From a checkpoint of a small transformer trained on Wikipedia: width 256.
Each number is 128 + 32 x the weight over its row's rms, rounded and kept within 0 to 255. Layers, rows and columns count from 0. Numbers have three digits each. The size before them is the row's rms in percent of the matrix's.

# layer 5 MLP up, 1024x256, rms 0.11, rows 606-819, columns 64-127
111:120113087125114093133157117107168116146113181097103101103209147154191117098140155105133127061109125130118156134101085146104102111123134123131161103096112196166069158145173105108143010187115121
100:125111127152127130100136138112151131124143190148109070082171087220164100119116155133069121161169117102181175123154153142161143122111132179140084093131131124122186127116119131171138071118152143
096:048096092133126107146138111107147107115127137139167147121146114107185114133124152172112107105149121111170077120107171151147042114079097119134151094123105166150076121127111118171075102219085158
089:101149139139123096148145163152136146141113163144069103126133071087120170114121121172131128137178135144147117050107171110139163141103139117114140150148168161142118101123093089130092133144066141
096:149170093155138117150116160154173132122124178099134111135172161147194137115119159096249087136127173136192094179150134116195159203100178143142130127104121098129078099190086143126137071108117156
102:088146111101139116106123150140108133172160152173098130124134094090095169132132126177145137095184147107125110125071113136111064137147066192116132125196102078107094144080105129131125139168109204
094:084132173155093171110143073152163149129167153188221087100107083104124111164136121195161115089157157122131170132161116140140114115099108120191138189119138171131108131146127086155147117146122096
102:055106150059081152126172095087147092118113147111104113148127127164117153088128118169138232140151100154129150101163156125122118116103130090126140103123105130127156126132090090129102145170138084
081:090088088089095093133173153112125122116159129147159152207090106101110111052149152107168170116055100106139143133157186136154106086160071161171068135176147098126113174139137162158069142140128208
091:150135155119060154112133178092162134143147107142151157149142046149153138080129143106120122132136137152098174182101154106169144109134096168191101125140120115139097104105127142129105148206131194
098:167154131104135135140126110156133131131150161127198093150129127122089141122124151161154175110163129181192149141083116147158055163140108112131177095123134159111035163161142107137128130117133159
092:153130091118112149128102117112111130152147141116153115105081155179153108153112116177078130072137110137163103153147165128173115117047086139131203113150094105104075180131119097255071122133104189
102:141082140082134079111066100140101124131138155189179124147157096144114123103138128142126131115132125212130176134114122120098076162096103117160112123135096107094115137153103066154122151113113170
104:080056100112119118132163125114082147147185076132099093125140088128164153140145085174157111062086145101121128089121140129122145106090153110129208098136102104178166150178144108058106125096133160
097:132138174074117173069133109183123160128164185144159095087151175076169133111147117120147144135150118100147114150114139108049141144126131175180055094123104097157101178105094162122001122189136114
113:153104127093182092155182117136151144128172068140062146178170126156146101057150154163124119121123134198159138185072129146120136108132139158155156136145172157163062106123123095142134049134099112
092:076149107086125116136155067169148140141120168147101122086146124095116164184141153193155143104155138143127128152081108189111147133085127133149092133129140125131118156169112149163067117120130121
088:153181200067104142103125098126049100144177139123052106091167114159136136114113157086145127143154083131137094050165112106131159106099094132115089098171146094139123156161108016128154023112136162
102:075179113109103142144150173108108136098140133094182118177146098124089123128135098093144122171173212096164112083065132109107135151131103125187179090183107180129057200130092097115173055106109104
110:141194112153150141183130167104106113180118166142138116170170108146148136157141107116162166102168137076141132086103088153098132163189087134152198124120128128146041184137138144136107082139122089
094:107143161104083122120177134125138136198099144174179124104116074093064118163126148168172095231161145141170132174092086102124064183083129177185177086158127136137093124216175084164133100123116111
103:158182172153054134119160177117177117118082071137129148110145085137144132138152122137136152108154141099090098155077142121153142166103129188124102148115127106105126137141148098153104186249090159
096:126119105141086132150102067140091137128141102127127141162144123164119116155100190144133180101051093118113197142105111129112181107134120110155165070186122165139083185121103086111157121147114147
096:119145141108141091122123193075057107122034076198136124139134106134202104160129094158139144138079147119165115123102164154128179184127149127125172133128117164114097158182192122167112129077094136
112:077119116126079131111186157121158147106123107121093104120191119122143132129185149132133122157173135158240114072120156095142143112083137102147133089166142096132136139129126106102091030148111087
080:139056165088151091194101129098115149147101173140083134167112144153130054153124144114139167142101151119101141122075193101104114143150145107143124161173152142099092116075152173159138112110114162
096:073129114154119121123110071200131163139170146107081138100127086076118147099144157100126135099093123134162127163134112144132140137122136124176112100129141146086104175168125052112134072131093107
093:143146109074154141174118124178154104156103160096109080161184141112113149094123114177103136175162122146168121108166123141148132171136093110180169120128088169105084106084115100079060101171118141
102:100106088112079108143145112151075132164180106121141135135089174166134135126124155161132195154129091120148170112107163166110140181096117135161125143155139106138113109164157122150124108118119142
095:165149204130110083157090147157101070105166099173128090096135074131124124084120147132100155076090156112131062094169120146126115135165145193106130152118113120099125123129108070098124149139074177
105:135164121133076090151119135150136097213104167146130056173160116113160149156143150132173171135142142128143110046081109088104113179139069188109139121132140153166119126120146116116074100128128141
084:118120111119103100121141145143224107096021187155154147097113093134157114069148173080180177133120146122141092102156148204131080140137138127129132122135120164162097132114085161138131091123160139
102:173088139144155143121227122157123108135112164173132144073132159085161114067178140186122123097168125180180135089194176140084137118146186172131091138136160120143138113132175120132115116138104147
090:134122122103154100116073189199111111094144109113183108115139084115171126129174154125125151134102173116148171121168196110162114133147120080092116092108120165180046095138095089143143120105100137
116:050153148088092118120184124149156126183115189131145096117154149115144193138148164149118100100081134093113113166119129156075135156120138120158156156115149106157105153111066144097055089132106126
090:140134170119075142132112133105155155107092062069154066154189076120131093158140134115157121171145099104183129126171120151143120150156100145124134077178104072152033125162122075180159139116099136
097:038166126110052072140145107117095079125154140131152142117104188165153141140142142085069145156140112144138102142152046119142097213104134113128162068130165134169062074096127046186107141179124113
093:156127134079118143151082122127209145167133094111139104148147146139104113099113079133105141152126110156118187137147159151114138114086071200200138115138123081187101202104098118151138159132132121
096:144112115162162072123101170101134085090084151128093112177083089184196154135121205109117142073117238092152139061105121128080087089109105112117162112157143131111154126152121155118103113107089089
116:093141159148115076090152172133195047138099152118121153131125105115094102075111108212159143118156099154192142129096161186125103162079086131171135169189082142149104141115109136137112144176125083
096:135117166152118050057097098121085132170169143164128106165149135181085073124161156138074162129114126149147124122138141092108159133086112186157145118091133117120065124199135181122108107149138101
102:114158126072093142102154100212178096178118158165056124179102139141097106091157144092161137126115153113110140142136181144136114076123079171151076096100180146186152125173081102158112044154119109
096:176145150126162086108083183116166087144041142152120051114124103162148115110165181152118114114110193179155094096099162094140093173141135117099106139129127099103125090126129154149113135188130154
090:109100160198068177118207114146143124120157137115160097165148069067186143099118152123135123104189140107158106174107137172174104103094066174124108102180096119145087147107108096153119155131132134
105:104185113135084120167083101150092095148185140104113113155181150168211121115128117178129148084139168125124164085129118176125127191153077147099148162138155167193081123126150093126139155150114174
093:094174212062126130125070122116142107146132130117124126148179110098172167100162127090165181142129090113104130084112075097135116151115155142163139079168076160125094135104106089113117094129133138
091:100128109156149092131082096099139089184102126081169143156088128125110062150130167165119122117169096137144142140149122198132102124124151143118171139105141163077065145132154129157156131092097165
107:146159175135123126146115110124131143163148150157086161153091105122114139130110157181144175081141177117116107174072102179137097175128087118153143200127138102158124188233100131219119102160127107
106:095144104104120130112142136200146109129134134140114113137127117130118114151220126125169131138085136101116128155170162115119127099107103128123111129108141070116141191123167090207096166149083189
106:140167117105078101132091088101135087136093155168168112155121106133178141140165203182172145057166162129142138049117119184140111165095143169111151125101105148075100162167148119160162128137145163
109:055048108134073034140105133155080130098135188117129107160130125068132128150155121140126125143113130120140119119114121171115125154089119116126150114088109149132130094077155148139131119135126146
104:121108134108035106144162164139102072128086108193124100175161102146119151126159136134111097071113136104137121129087130192141167126130151152133107139132156146131076119111155069146158125135131149
108:158124125105132052032147108139140166151125112121135096121139162150141077104173186185156149110091184134139145146134176137134137102099141103115154105092130138086134127127142097173123110091106118
100:102182189075106110135148060188130093126157161132148140144162139167096140106130115156175133141142163182181148148197101139153142173135103108195150171108142087061127123162098114123130099162116140
087:135134130096160094105089108108066153153152078148085109126106086110129149135131136117119144045088108114138098106098123135111164104184165191126170083194114101120121174140186097139150166102097152
090:115126148135051132054129118153105077144151141185096120177117110161118144113121120136165134105144164118141106139119133144151122154102106218213081118126115068138062181174114118190162117118125127
113:089110185098109082140082139109115086217169113146118124160098111085088127114164160138132121118094126114159145115130132163077121092168130131120123127209127124127097168176156070133126114138070143
101:167096167146104092149073143127092120172055154121141095140087109148078133120187096096159150118164180160188152119168147148163130127085128164175123098093087139168132102105085136145104172174114168
097:070114146170141094105082147116096056142136106151139150072215073168137107154129117140158148121125125111116103120100123160129126167099082067097233080165118108148142164153127086147177167073078128
115:140167124152077147175111087174119113185172144129128147214118141116078157083150137188142121064155138148106070065145123151063098129130093143165137192153085102113100158134142071115126130165078137
104:114129189141092098105153124134179083107185093127162075153119152173074134076153189125074139085118110152121104144075171071153100147105140147142114150212111090137131134137091121128110130192095156
099:083112095159142073126137153121099122142153170130151131188092162152161143162146101123141141166072132097231112164148150139072100149128087083146158119147158163162107143137094114107141123105096099
092:121141112117146123162169156119168096123062079150106117056216097092131137070111096249148098130145174098089118129118174126167130105147117119132101069141119142151106097127150099130167130104125179
103:088081158107095153145175197133085145138129102110148076143128110111112069060140106186114127188131123159175062135088129136102125118135137078122132131126115102128160155143176108143081122101118133
104:139095155149181105083164116156158104105144122120126079125117109087127143149107169138112111141140108203119120125104190100106096122173134178125189129125099095100145101131065138134129114112120177
092:131176134180090053140171106101067038191138155122135090149133080124180121126150177101082162132112191065129102121144156136137135104164135129064115112223137131133119147164179105158142150145131140
104:099113145149132100122152115131149136135142140156178090144141138126138136074164127113124107170111059192145137132153126108084152136068117178164136154160110135123121162106119089063063125151123147
085:129172107116076125101090060125089084118130158152136143158167149105113101088121117142184199139092159170124106165152146095148113184122114132140081150120127117117130153167136082140096123101118220
106:119139140119071095129120132190118153158081121104159126134141153138111120104151078181171158123123126201095070131155149142128108178107139128157168060117115085124144157124105146115049075123132176
094:101122095124179075152168101182102144127177043121082082094154147184098148180149167134122167109136120101162087061126116142173077176158131149147182071126107120119147123155120097132165101149100150
116:141125132101181128126124105119158138159073123199159061114151200062114123125136125118119124054087185162124187151136122161066139174154121180130121185173091096134115108119109094117107137154096113
107:113060162117111130134091125133179131156110071134089127146137157152160070122145106133143121144116179119207134114136065179141124177171127110139090119136091126188131096143074131103142046133130147
092:079086157147128127094088090104115173168178167103120135152114118132152068090141135183124134027159070126068113142139120169172105131098150104112142174136121181140077185142120120189116107117137169
100:108160140127123144153129100141132168154143087126150044147214106107131129111118189128114123109122168153123178107100136144061089128154103138142105101136128123106154112122045122127136040148131129
087:198156186138129104115128087130128074154117137135142150094082143145170136118129126121090135144054133091140065156172191081111155118101097154192089131177106153148084115146087089161105130243127156
102:145109136093139084070088125137125066140187139206133140104133103118099081079133125195056104128154113083128152137115208116091124126123090082123078158170125085147168104134091117171078137175129170
102:104107194126058148057087114125140176212171156087100131124140147095121153102132154184173133149151134164108106132116102148091122130145153091077094109144144111168086143163145142149132117082107128
103:044104157100067125135125104114094127081088050132092140160154096132152075115165082153081111090146158120106122132134157140125170152108176121161096092147076146132179107147163109158114155160126083
106:102129130082091133080141101130124144215134149108106128147180152122148084114180121135125148158180156164193149151109157168084121102102111126247112136180069148126127134126121146122102146139128071
104:109119097157149141169168139147103083145106110158166138170180088107085119122133156104105149147146144112162106118099134134106183178137073132130100117120107141195096147118103062091027091099125168
099:140132161124186137141165134124179118112152118115129123100176141083162124039136151106146126142151211192161183179143111109163101158093146105090078106163150106103139129222060088146126114138121204
127:105144155131156107138110131166160134140136127146159091110119177138142128046115176116163103075061135097121096144181132160141088140124083161171140112129141126143082104123098067099075092163117124
113:112064115138055113056130143188143126157081086122124097099155139111139129171174179105105128107142123148162186128088170127139113147095064153127094073126102122177155132120080118145123084172105130
110:101100144145128152094152198168093064113113136114134154096144133114128110092130088156153140104198051057122058170162174121152177168096113154149138105131082157193137102110122114121110133148110127
084:129133144079075133155153128117088152220136137137143139084214160143179124151113166102132164180137148127173065138153080107111119159135110180183109042147128103081146166151140139083145135151122141
102:120114157116154145094141093102131129147139078125148095157105109146190146169150122197166121132099133101100119141098186205131120060158135161161150117131135115117128080136131053217136119161109150
120:072155162151133135142110153127132130181107147126160090189156118172100079164146110168161145102099185145193083174060095138141115139114068126124179093140126103128151120151103114110085102151107134
087:159200097108139127147103099120099111203116157114141099030160210178137148080116152158173153176143133109100162082089203135119099163073126143082191144105108173093108129136087114103096134085112120
096:148096087100112150158142113139130081182136183081104049170193129192131127128123179140074134065168119120145146139104175091071087173078089136115087133156113129107081176135116090151103110126132127
108:136138154076105099162142174107125117166072091110113091112172102115040116109143151197153116113169098131135094135115178169137154174118137144145157140128139163193122102103116078148136123086129176
089:139066130109136130139148100127107078141118129151117146099164152122144107068148086139103119142134189122177158131145158141139088160123156092147115139150068123123168092132130109118119158142140119
114:108126132111154121152131058138162130141115141166088090151124095118127157067173148150117107118149127167110176113104170091163092157186112124120112118206100154118099131154131113166046032130076154
036:113104174098108063141107142142141087153135128162133107164185117148128075121121132164142134131130144130182144104122184174100043130091101183127144157138129147134131104154101139147101148155052163
113:114129147143115102139139144147158131121102126141139095117150116160164116070175104156176188133141125071153081089168168104130084127072121166144120076142121165129156080101077138091130157092120138
092:123120170129136055151144128121122115200102182145164101139125123178150137147149122143166133033151121146138157116060154091098113168141109194165119179157129115138112138220114112127141086110131142
114:123138121126156113076101139172141148153147088118159149131209103105139152142156104146134159134047117146118142157106162109113134139146116088150123139098121104133149114124079125159106111084115100
104:071122103067102091120184116142169113109093083129154049146115104144065146131159087137116134120128114131128132150139143133170163107080088149140147167097108113111163134118061127212134122200139157
091:103151096067094132134229141110089115162198174174102105156171116142128101152135145141090128098109078088143125127088121168130092081072147135187154117172117087140131125129119111120113122152123140
098:060142073107149118143127155122137131088092147096097108098139111127153133154237205123067144113154138100136122073132153155110143123097103156114190123097120137120107182125168138101125125121114068
088:140095088126085139110160091148185149118098146176120100137163138150084116172103157167112118143095108152092142097090122146157101086084103127152092096134098117095157162130147146138151071159127159
098:057116192114149078109121106150137078173115124114142122118156120145113120094136139152137163121137126160100115095136113173132104171132043205199119159100132081159128150182092109112126075120103164
097:058177172125118126110117143113069075116128123132143069126180086180159123110149091147107135143147134139114111133087129144187102077152049109110159140146051142180117179200086113095063093162094170
092:072087106147178159114124099179110088115085159170122156106135101065084114114163111220193140126160160132111163166124110130092128134159117125139092126123091156132091142143138177172118118078107155
101:132115179130085123092161119122067104117104114117155086160158054160102081150120211140091110146123141172160143079173135136120153136148103179083140160122122094105112123138149152138075127162130155
085:102107109160078135164102143095179141106139097127146113134184100133138117158129126100190133066077146095101104170111104111179123099142159152169155089207086159096130141136134073152112144146149205
096:113125075062107155118145100106092122216132078123130136191139106097104117168152128149165146092078112140140097143100114180091108113139138133193148199132162112105111195176168139143125132111152121
095:093132069115088125130146162165129081184145143135117151114134199068161110134151084175104107125104166119135116154120141189115150155091070123109111159153155145101112157142156064123147109166093146
098:096138107124100176110141105166120096132194101114122098182096086130146137128136133173171134130124113081111057098124106141129140111090203102143090129130110141142152124167142087102128102151128120
111:139131163094124109136100116121129140110135140130090109085115134103177121135109087101155093077124127116088148154140123123093103139184148144123141084180048117108091134105134045137109103113070138
101:146141149121081085139135093139146154162065084169098140138107115135160099112142079146115106169164080160118116124124167086126156130133079128143102090149077155145173098148068103129098169126074154
103:081138140112126118142105149141106129174059158152088154133147107194189147129138187093141147115095144123131116099155127124139152111088066104171181111149129127126076188154137115177129119127097122
117:135141167071145067099107164173137143144137100090137051199156158168112099113210111154124160174109172181184147072157098097072068152148097177111154166098113086126120161134108119096116078087103152
117:138137136110163034167062166130100146197115156111097120108158108116117128078131192120185165101149107122166106174131142153138098208103136219129178152109137170147096128189120076192144141123081161
090:119104174131075182127171150108153176100122076208083138131065088150133142144171161120101144138106128168120127090123084137095120183100110125118128158131133119068142178121122108121143106215112188
085:106135157149164124111114117124131046161157117155107150119122089140186178114118088104165099094121096159080133180102138102121099133051127121098170155119166110166140138148117121138104146213058123
110:097154188137150125153088095182057128115101202116169117173092170094190119129165112111137115134128133077161163100187134098137125159102098095161159115111074141130114129136051102114150124181097141
084:126167157117042157153105189143163116091073125130145077122104125128120171106118119165102102149109053174144153173108179086150116142120129138097135133085104108124090105153157076162129089128094096
102:141139149150142035166099154118155112115153116182136097125093179131177077065144114140146080089088141140176106115133111149118100159120130120136108101158153113117083114150107119177102064181116154
111:135125124129117101151099132180173152109177186131087077091135105101196147073134170130172133055183149145151106106098089142165090165111118121134133104141103120131091109133099160192145080080117206
107:118110107148044132133179194173147083156141119148153114173136074111127091062141098136179101179144109189109111136098072080160107111113118169159140120112112105128121105088091131121121093164121110
108:142138131076170127163152135144153093169099107165075154152140160108122096159137149169113190122212108127151103144159152154142088162160141112103122206168121116142152123233125139144125077131129166
096:124079119130156109117080165170133137216172096092178110144150099161110147109124115166156115143149116116097131146163126144128095149158131170150120151104132149097122153153114133116085118120104100
102:126124172079136054150082120133168098148125123113144128141154094089081085146121175139127086157184144060162133105129126121128104120109071143083113104138149081122094113141106087157135086185127125
099:135094114157177106085173092120110212142127077131170091156149137075131115127107180140126112141091140120112145116121146066086133084135088077067176115124081132110120126120115135117115102133115123
119:140133139103093169162191113144120135195156136150157093175139113143192147127120101144144216151098116104145117146146148149074155138123105090099133147153065095106121096112137109113093144184111137
092:083142183066151011112097134154162133161118097152122131128150170154162110085165118113092133109120144102113092167166151133170114163093111157116104110154085174110129107150129087203103133098099129
102:139140182103134128117096080141154124146100095127110130072202141116197169062173179122205205095128155103103097120162178160094120184092122103167198150147163156164112149207075139128101174129115208
086:122129153134095091198130179087095132189140141104131160149160122139113101120089129128101123204074119149180151154105109119158113194112132131096116049177126131133058074117117131113117112068087148
107:094152222120129114115170147101137063122086090134179114185152142151159111066183160121104154146123149143158130122152175134112109161122144173182132166124079106106154107152085110225077132097111109
127:081129140121146115137100167149154179176140092098172149146113156177158128133173144160202175048189125184159169186103155146154131185069124182178169153156133119079122135205130094166141168216125130
104:174069165139133104108094093129133142115154203127104128121118131174169103147137155125187131105136165131146149115064138120100160154199111119139166080110099141137074116182050115105167085168129099
090:154090112053128156101100114095119161158085120086180110143137110132080131083130142217124163186198066151183130169135175131168137147119087130107104118115076166125058135153187098149129067125122162
095:125097202043076146082089183101091128157124174105126075144118176086137089079143117122163179134118107203157197152077140108103163174113080166149092121085088129139076146089142105137092151179111114
099:108095115112124131132119155116112106129138044162111092174148133156146103145181130148104155113140135132128138137141129156157086157170177166166041147226151155138187151182158121125139112147131077
084:135132153132118082133159158165115077196129089133145121057152080099116163103130133140177100162122143107124123122117140122114135168102101129096140111133107153175090161140118060109129157149083108
100:102149134113089154081096157101154136112135146168149149168136145142140103185197100136140149135169129115155109090139128156111111158027120191145174064150151149109121179113180103178083087111137159
097:079150187144131123153121145104146106173110122135157056090146131182152130111118153150106167133155187110149164117113173170094131092127125124125039150143123167177159142134128126161113102167136140
106:112144142113095143142169132117095139126063091129188049174146168135159142086144153124146154167138157154123139131174185081180084114174161144177078115116072156127124127188106130108083095129108149
103:124152181111091181089174100132081013141138114129130150191109137107148117142119122117090174089158156126161158085106150170189092065106108188182198078149113149181113161176142139133128123133149174
117:166042115100088100108120097131113145140086180140179118111145195124144163105210130114150134105094164181144067161184089176143137130165134164141126168153135102145109175125135130110174175126113128
084:093148125101120139107118110089092157123174113140156146186111101086174125141141115107160155133119117140122149150116101153073152123143176068114184126158154129070078134142128093095084142132090090
103:103174162141139091075136140148127128148168126153131119112121112105118120111146148110102131121092105158161169121206167126079068104149109141117096072153112115158110148107130130132124075231090150
101:140158143105117132169142120166148160100137132188187116085087079081155155151162165107171152185126130099126150130060153116097121139169091135106176110135155188107129128159139050139105151143096133
111:100142173085125097157135171130149109132095135123084128147111085156185115152190152205127131071135127157222100096089089168147137160069114100150176142141143090141066172146136145170181125095089159
092:135160161112157074124095152152140097119209193143137108146104168126079135061183122141076134068094152196131117099068164147143081110101103135124151112145115100152163179096106151171143130170114186
037:093132153146125076131111131152138130152123100209105072123165119124139126124204127184097149125121140119175106135132148130096109144123123177115160132163100140178079097137109087221091103123032170
107:079132147155087110157142157133105119120133147136125095167112108137105116104181081188152134110086189117159121090044059110127109200152098135199117114115144110182067085130116070124131103156120133
088:098113137163152122094132129101129117127150128093178097153131093146142122080167107120153133147114112117113147150121174124107147107092070083110111114105102153178138121132085143126108073137097180
093:101117138094159168127079173124201133106101102106148115141124084066130078178181130133168115122121130193162157137109096151106063177115112118136098111118079078120134148112140134190072098184129171
091:110117149045120160165123117148133141173127119131063158113119130105113115051166215147097149130083118083103157185078181131160128167142114164184064176088143162147134135129143111159087106105116172
098:092102150105127128112102193137111054125102168102182099150186127151180103129119173150135122115179141167154129143090152166137132202102100178138170189158082139137112182143149094106134105157127126
095:063114094116100107154222163119115095132122121170169111152099107124148158157117113156183175062128090151183132144167131130126134188072147150151182131080135100146081174141100152103126105102134128
085:130123142165088090081143108114119130120192102174115141059080141171169162065122102165150123149121169109097091087147161065155154105108134154121173163128146131136132141118166101104108183129110146
105:122079118140095143106154171113145131155127159106122135169105117184150173111169169207112149125115118133148143169160192149097143159137123103182147169126117178168146109138113098106098158158120105
111:069150171144131136115185160135086121147166192137075052103127154155151120152121118154070185162129146142152110174123129109106164158118139152102166120121139135149096123102082144123072106158123164
109:038127119084098110123121153140157090217112140212102114116141117130157117116144126085135145213149151135138135182100098093108168145156131145112086141133081136107047107108057106094072127150111089
091:083148124159116123089173091106162145140128132163126108114113141067102169150135129146147165157104092113075139127231102141135168180117104110211127146182111165163085146143094144148106105217116095
098:079111088138091066163145119114075131152112079130145128195136157153135087113129147179089122152159146145150098095086105132095129092145133184118190138125113095148112178188110103123159122136116138
115:127129158136161044091095157105073077137095118158076120084110163133181128139162151102081171102165118158153133130119123135099093172145141112123177121170116125078110165093103103150099156204125150
106:158135113144101099174149151142116096164066210154139126171119078103113183167153216155131200103145164171116174156121115151146095106132136161139151111120106098155083144134131116104079142222104187
092:145149140125143144132093194111103012119158145088125159136106130138126123101121100119064127191087140127139138107160139134148057132177078131149137124142138170197100150113092058121092130128149109
089:152117118099126119109162109106147147186077176147159118175116154079112106104203134184126173065111130171150101144086150121126119156078157186102105201162132118108104164199076088175049131116123137
101:154086122126141156112107127143183193140122131105107204089135131104156160113109149086182134163111096129109091138190114057147160173074045131139139145179137100143122165138070105129125054207112163
101:140192159140104105145127129148096078116123080141133072175147103178174144168169135181201104073175151119105116133116041177084129155136163107119180084133088150152084115157136124135145111060114161
132:077138149098130123108130161155122111120062126214155099103101176128171167151203102113095169040154157146114157142149173161116133148082136174147138172106058147092081109133163120140119103202096125
089:091160114062128123134134156107134170139125137139174125133153086115142181101116099122166166108160146166131159100100129160113174122125070114140144086164105145141144187138139157167123108125121125
107:094066150125107120116078144146170129127068181112129121150111179092184110072199172123170148122131148109161142100202164149084130154119130109121171110077120118149150120133147132213125095115115130
094:141094118063074092130136152096169105111110120140138104091127139095166134151138122191113175155161135071164110158141124106073134099147144106115148111174114134136106139140164102114139137145111134
101:070074139058183097203105154093178120128085043091141072113132093119099144081170204126150150110142184084119164141168175110133157145096081126212185150116149151144135083141147068129138116139097091
102:136204122051120097093108152158160184156123136155105117082136166194119117130171190154181120044088130170145152150128136135132134112140133128113146142125166096152105108156108108144125146136096120
100:128108099143168110178166131171146146124119186126127094175143114160077105156139134132128086129172117191124080186154125156122089085111143134164123146106112080069136122120056040183147142153102209
090:168148159125130062103136076129105046107144138122109124178127132144090107102149143137163102091115126146118104072099101094124095143096087151154089093157133110121121096160081098149141108093125148
101:116119079101183139131115114125142156070171115126069170146114109225141085105139184122121091173186078103124041102175142138083089158126160127123073150143129127095095178139144116172146146136132198
098:115112142185109127162143138196099202157133156130099115160205081102109106161151196179166169073174193098166176155101110163143051163126153158185149105121095106074053140134118054123148101152147104
108:087123115107058139102131131126167134181093143153139111125173093142154099172235140094140127155151113128125089122152160179118131105066082160177123157165107124133133130123174148155100129142121103
091:036103151182078146127122068170097055108100135100080145116115114101129113188158113136110099160139117094171091140168094152122145163123111068145155149137120173133108124128139142125141102178097054
037:079102156102090100115130137145079104175118133117103114152108161142135104105124161163200177116152180135128105131132106117113035156102158194133134138190111116176082141142138079168080072167066153
103:096077164066079126102134158110158138140111158159140084170134176113132119111211129148126134141127177093138115179143167132107143105156147151160105107125076124131172133111081122127103124133113074
098:139169133103103116064172162153175095153065091161128136127169166167091126066135069190159141135167134148132109121061086136096167127169099106124180160172130126125148090130135070146150118151089123
103:095066115039125123073116116127158120134170177120083147174117149115109139114131170152156097115081149133128136128128169149091134105081121131163130140158095154125105112161102107127114106143125128
108:138096150146165125105103105155166175206174128107147136075102131168100124150147141150108172098154105062130142143119137072118124141144130132112109109188139155179123091111130142097132122142100116
101:063143136162134144193155082126113089193112146124185077158160141123123197166123182136146135136108094125145148157117184148122110243120124113173154180102116147143087169158128086133132125127123144
101:099085145124148126184086121178138146130109179123234108148145126092143127104146136156130122135175180203139155135100093165115100101106125109202117148165153132132131162136051134100064100145127113
105:125100136189121024115139107115163124136114109130135082140146131166116153150104160119114127071100153078131104120120157088146074113077102151161106139173156163162133083174126116129129128112085137
102:131131119072105119090170141171116143119102127134145082111171120134156098127151150096168139111149153156167086158121128151084140117144046116126110141178119170101073180172149162141123081202113113
100:118129129128158039121118153099070123170119180173107115105134110056159085151143112121101127135115130174182107131109170098127070124126097164176136161145069072058138143131136124149070124148118138
109:119058078097118101102143076165098123157101126141151143119184154136139047106199182126109182106132118110121168117159188129094148144109121146139058045137109187155166125150173110165100124095133076
096:073160104099133138115081135140108065186135147126104100124169153187114125123150125110085121155117161055150100183160203153137118074101124115097127077101119106128147136195124134153126126123139189
107:093115139127093128166109191121133144122139118146145086112169084155180135169122087201186113149103126138094173111160141169175129160124118105194152162118145137121084131190128117128148134194102140
098:082122169147100115096065160197072113146127094146143116111137138127150177124150099125162163144095163167148124189118117114156138121158064171109142165141103126110080146149160106105147137123107107
113:164130170126159105128106074150100134169094111154175118132134149117107130147129094141158124095118109127108109095161113156095100133056114135158090145144128169094139120148161150134054136117107166
115:138145204147134157125122155108152126141125148150177106195101126122157151140140087188195117074142210103161069082153113217134105129080144140171142094124154163147158132157123133122072134189115151
089:123181169080085091160151111131123112114106056151082128113119121066147064103128143122098180104155155111115099133157109150108090200097159145100121142145105165130095183189137093152079158121131162
115:132104148099129130091080170176135125168093081165141121107167127162124124104183135122149150063074179059086091156099143128148077082157095159107132144139080130144086095138165137110112145111128144
101:167117081099100133131133107183135108132155109144171146146130102168171125062186168104146131059164134175153158148159107122176180183118136147090090192118107090110090088098160097193080131179145134
130:138117097130102079096167108134147107146170113118121074184157122158102125093163121153154157070094132173111166151150147110144036124073114198164119099132122155144125172159109122167136088124096150
099:104096193118152140132134098091148137135127101078156128164129094099087118160116090113121156115104140168161109084138068160157140126121107114177130089139111061080163165106099140098134110161104148
089:102127155139122084077115113128142116199112127189117091109147124163058120129132142193156108124118123182127152127055182107100122154115141092110143163224159103161140181098122106165119114120106118
088:131136142095138179147122106149143087155079164172041151142122133157135153189106114124098127111097133160117185049163121089121087154075089143167141089113087166120129121086134094124127070126120168
112:131181140122151110065155106114111111176097144117174125126152063099167127082152156177129120115186121146129089107124110090098113201116130176152099166223124122126073126178054121141121154110112195
114:078125156126107130072177106104131068124122096169164050114130133109140162111195082121120106151122212123152137181146128198113141157137156137201116153124124161133126168183132088102127168103113111
112:083113058163047123088144135213128152131139172157132140106158109158162156141131187200147156097108099167114104073159187192112137113075136101135177166179116133134139096113137117114119165162128129
108:133102139119115133080147188117057066185098190124105140080147145085092091125129158205086143074131144189209101149185180155149092112110090130203186136138065127159138150135145074144098092169126128
099:078094133081135124106153094105142128162127106110132104084135091144166092097109109149209118076095087048122095121078140099105152111094138155141138216152086143154105136168171139114067149127121168
110:116149138124058165147174155148108182122116152134164068134107108136142150137190179168168135119118110148117143143191103176154154135073116082159109213167151158113108163154138060137143131183104103
110:058149097160138117134157169124104131095158135108144137174140096193130122140116141185124161126124196076139126045127103156109114149100087097119193100156152108180125142187103089143116146099088137
125:105140152102156112153119126128147130158094148131113094134151171124115111176132116123114145140103131132201109144100106108131117140090019117108138101114144101114047151161143124202056152181057066
093:111103138107149133090092111122123088173178140143086149143138101136108095125137101202078092154121240060195081059114162152090071112113093129142148146122084054135117162117092110185117136092142150
111:080112095083103122115119180130119142133140079075148062128187086193119055125125130139121138170166084122159081122162105174124092090084136132146075161193118102164127072148095117158138139098105175
091:099116119103173108197071100158130121117125096127136129113116156191184140081155145110165153168143161114115135100213119167167082164119180097151162111104155166135110124159067053105157094143098150
099:100157203142143129180097089169166080172171038120164103091176135105097163064134158142102115169164139103097107138135114155120093160086128128143089077120108143143130129115062112136069116086115188
088:095091165103145162097183183068135130117121139128192111122189051079102144154180109131107213152134106128086173144128189090149151126070089121170123114147057141166124131139112127097134148139104121
094:139135096131148064135135139135151055161151115086125149120136159125188122072170180119141125142130148084133144107167161108176082170082058117116116101126115083150100109152040141113158117169099149
102:122083159067177130105148145191139158119058188145175110076116092052154155184151109173178110145135135118161166150173117161110158139137100128100091057159153184136096142136118151171102062142127159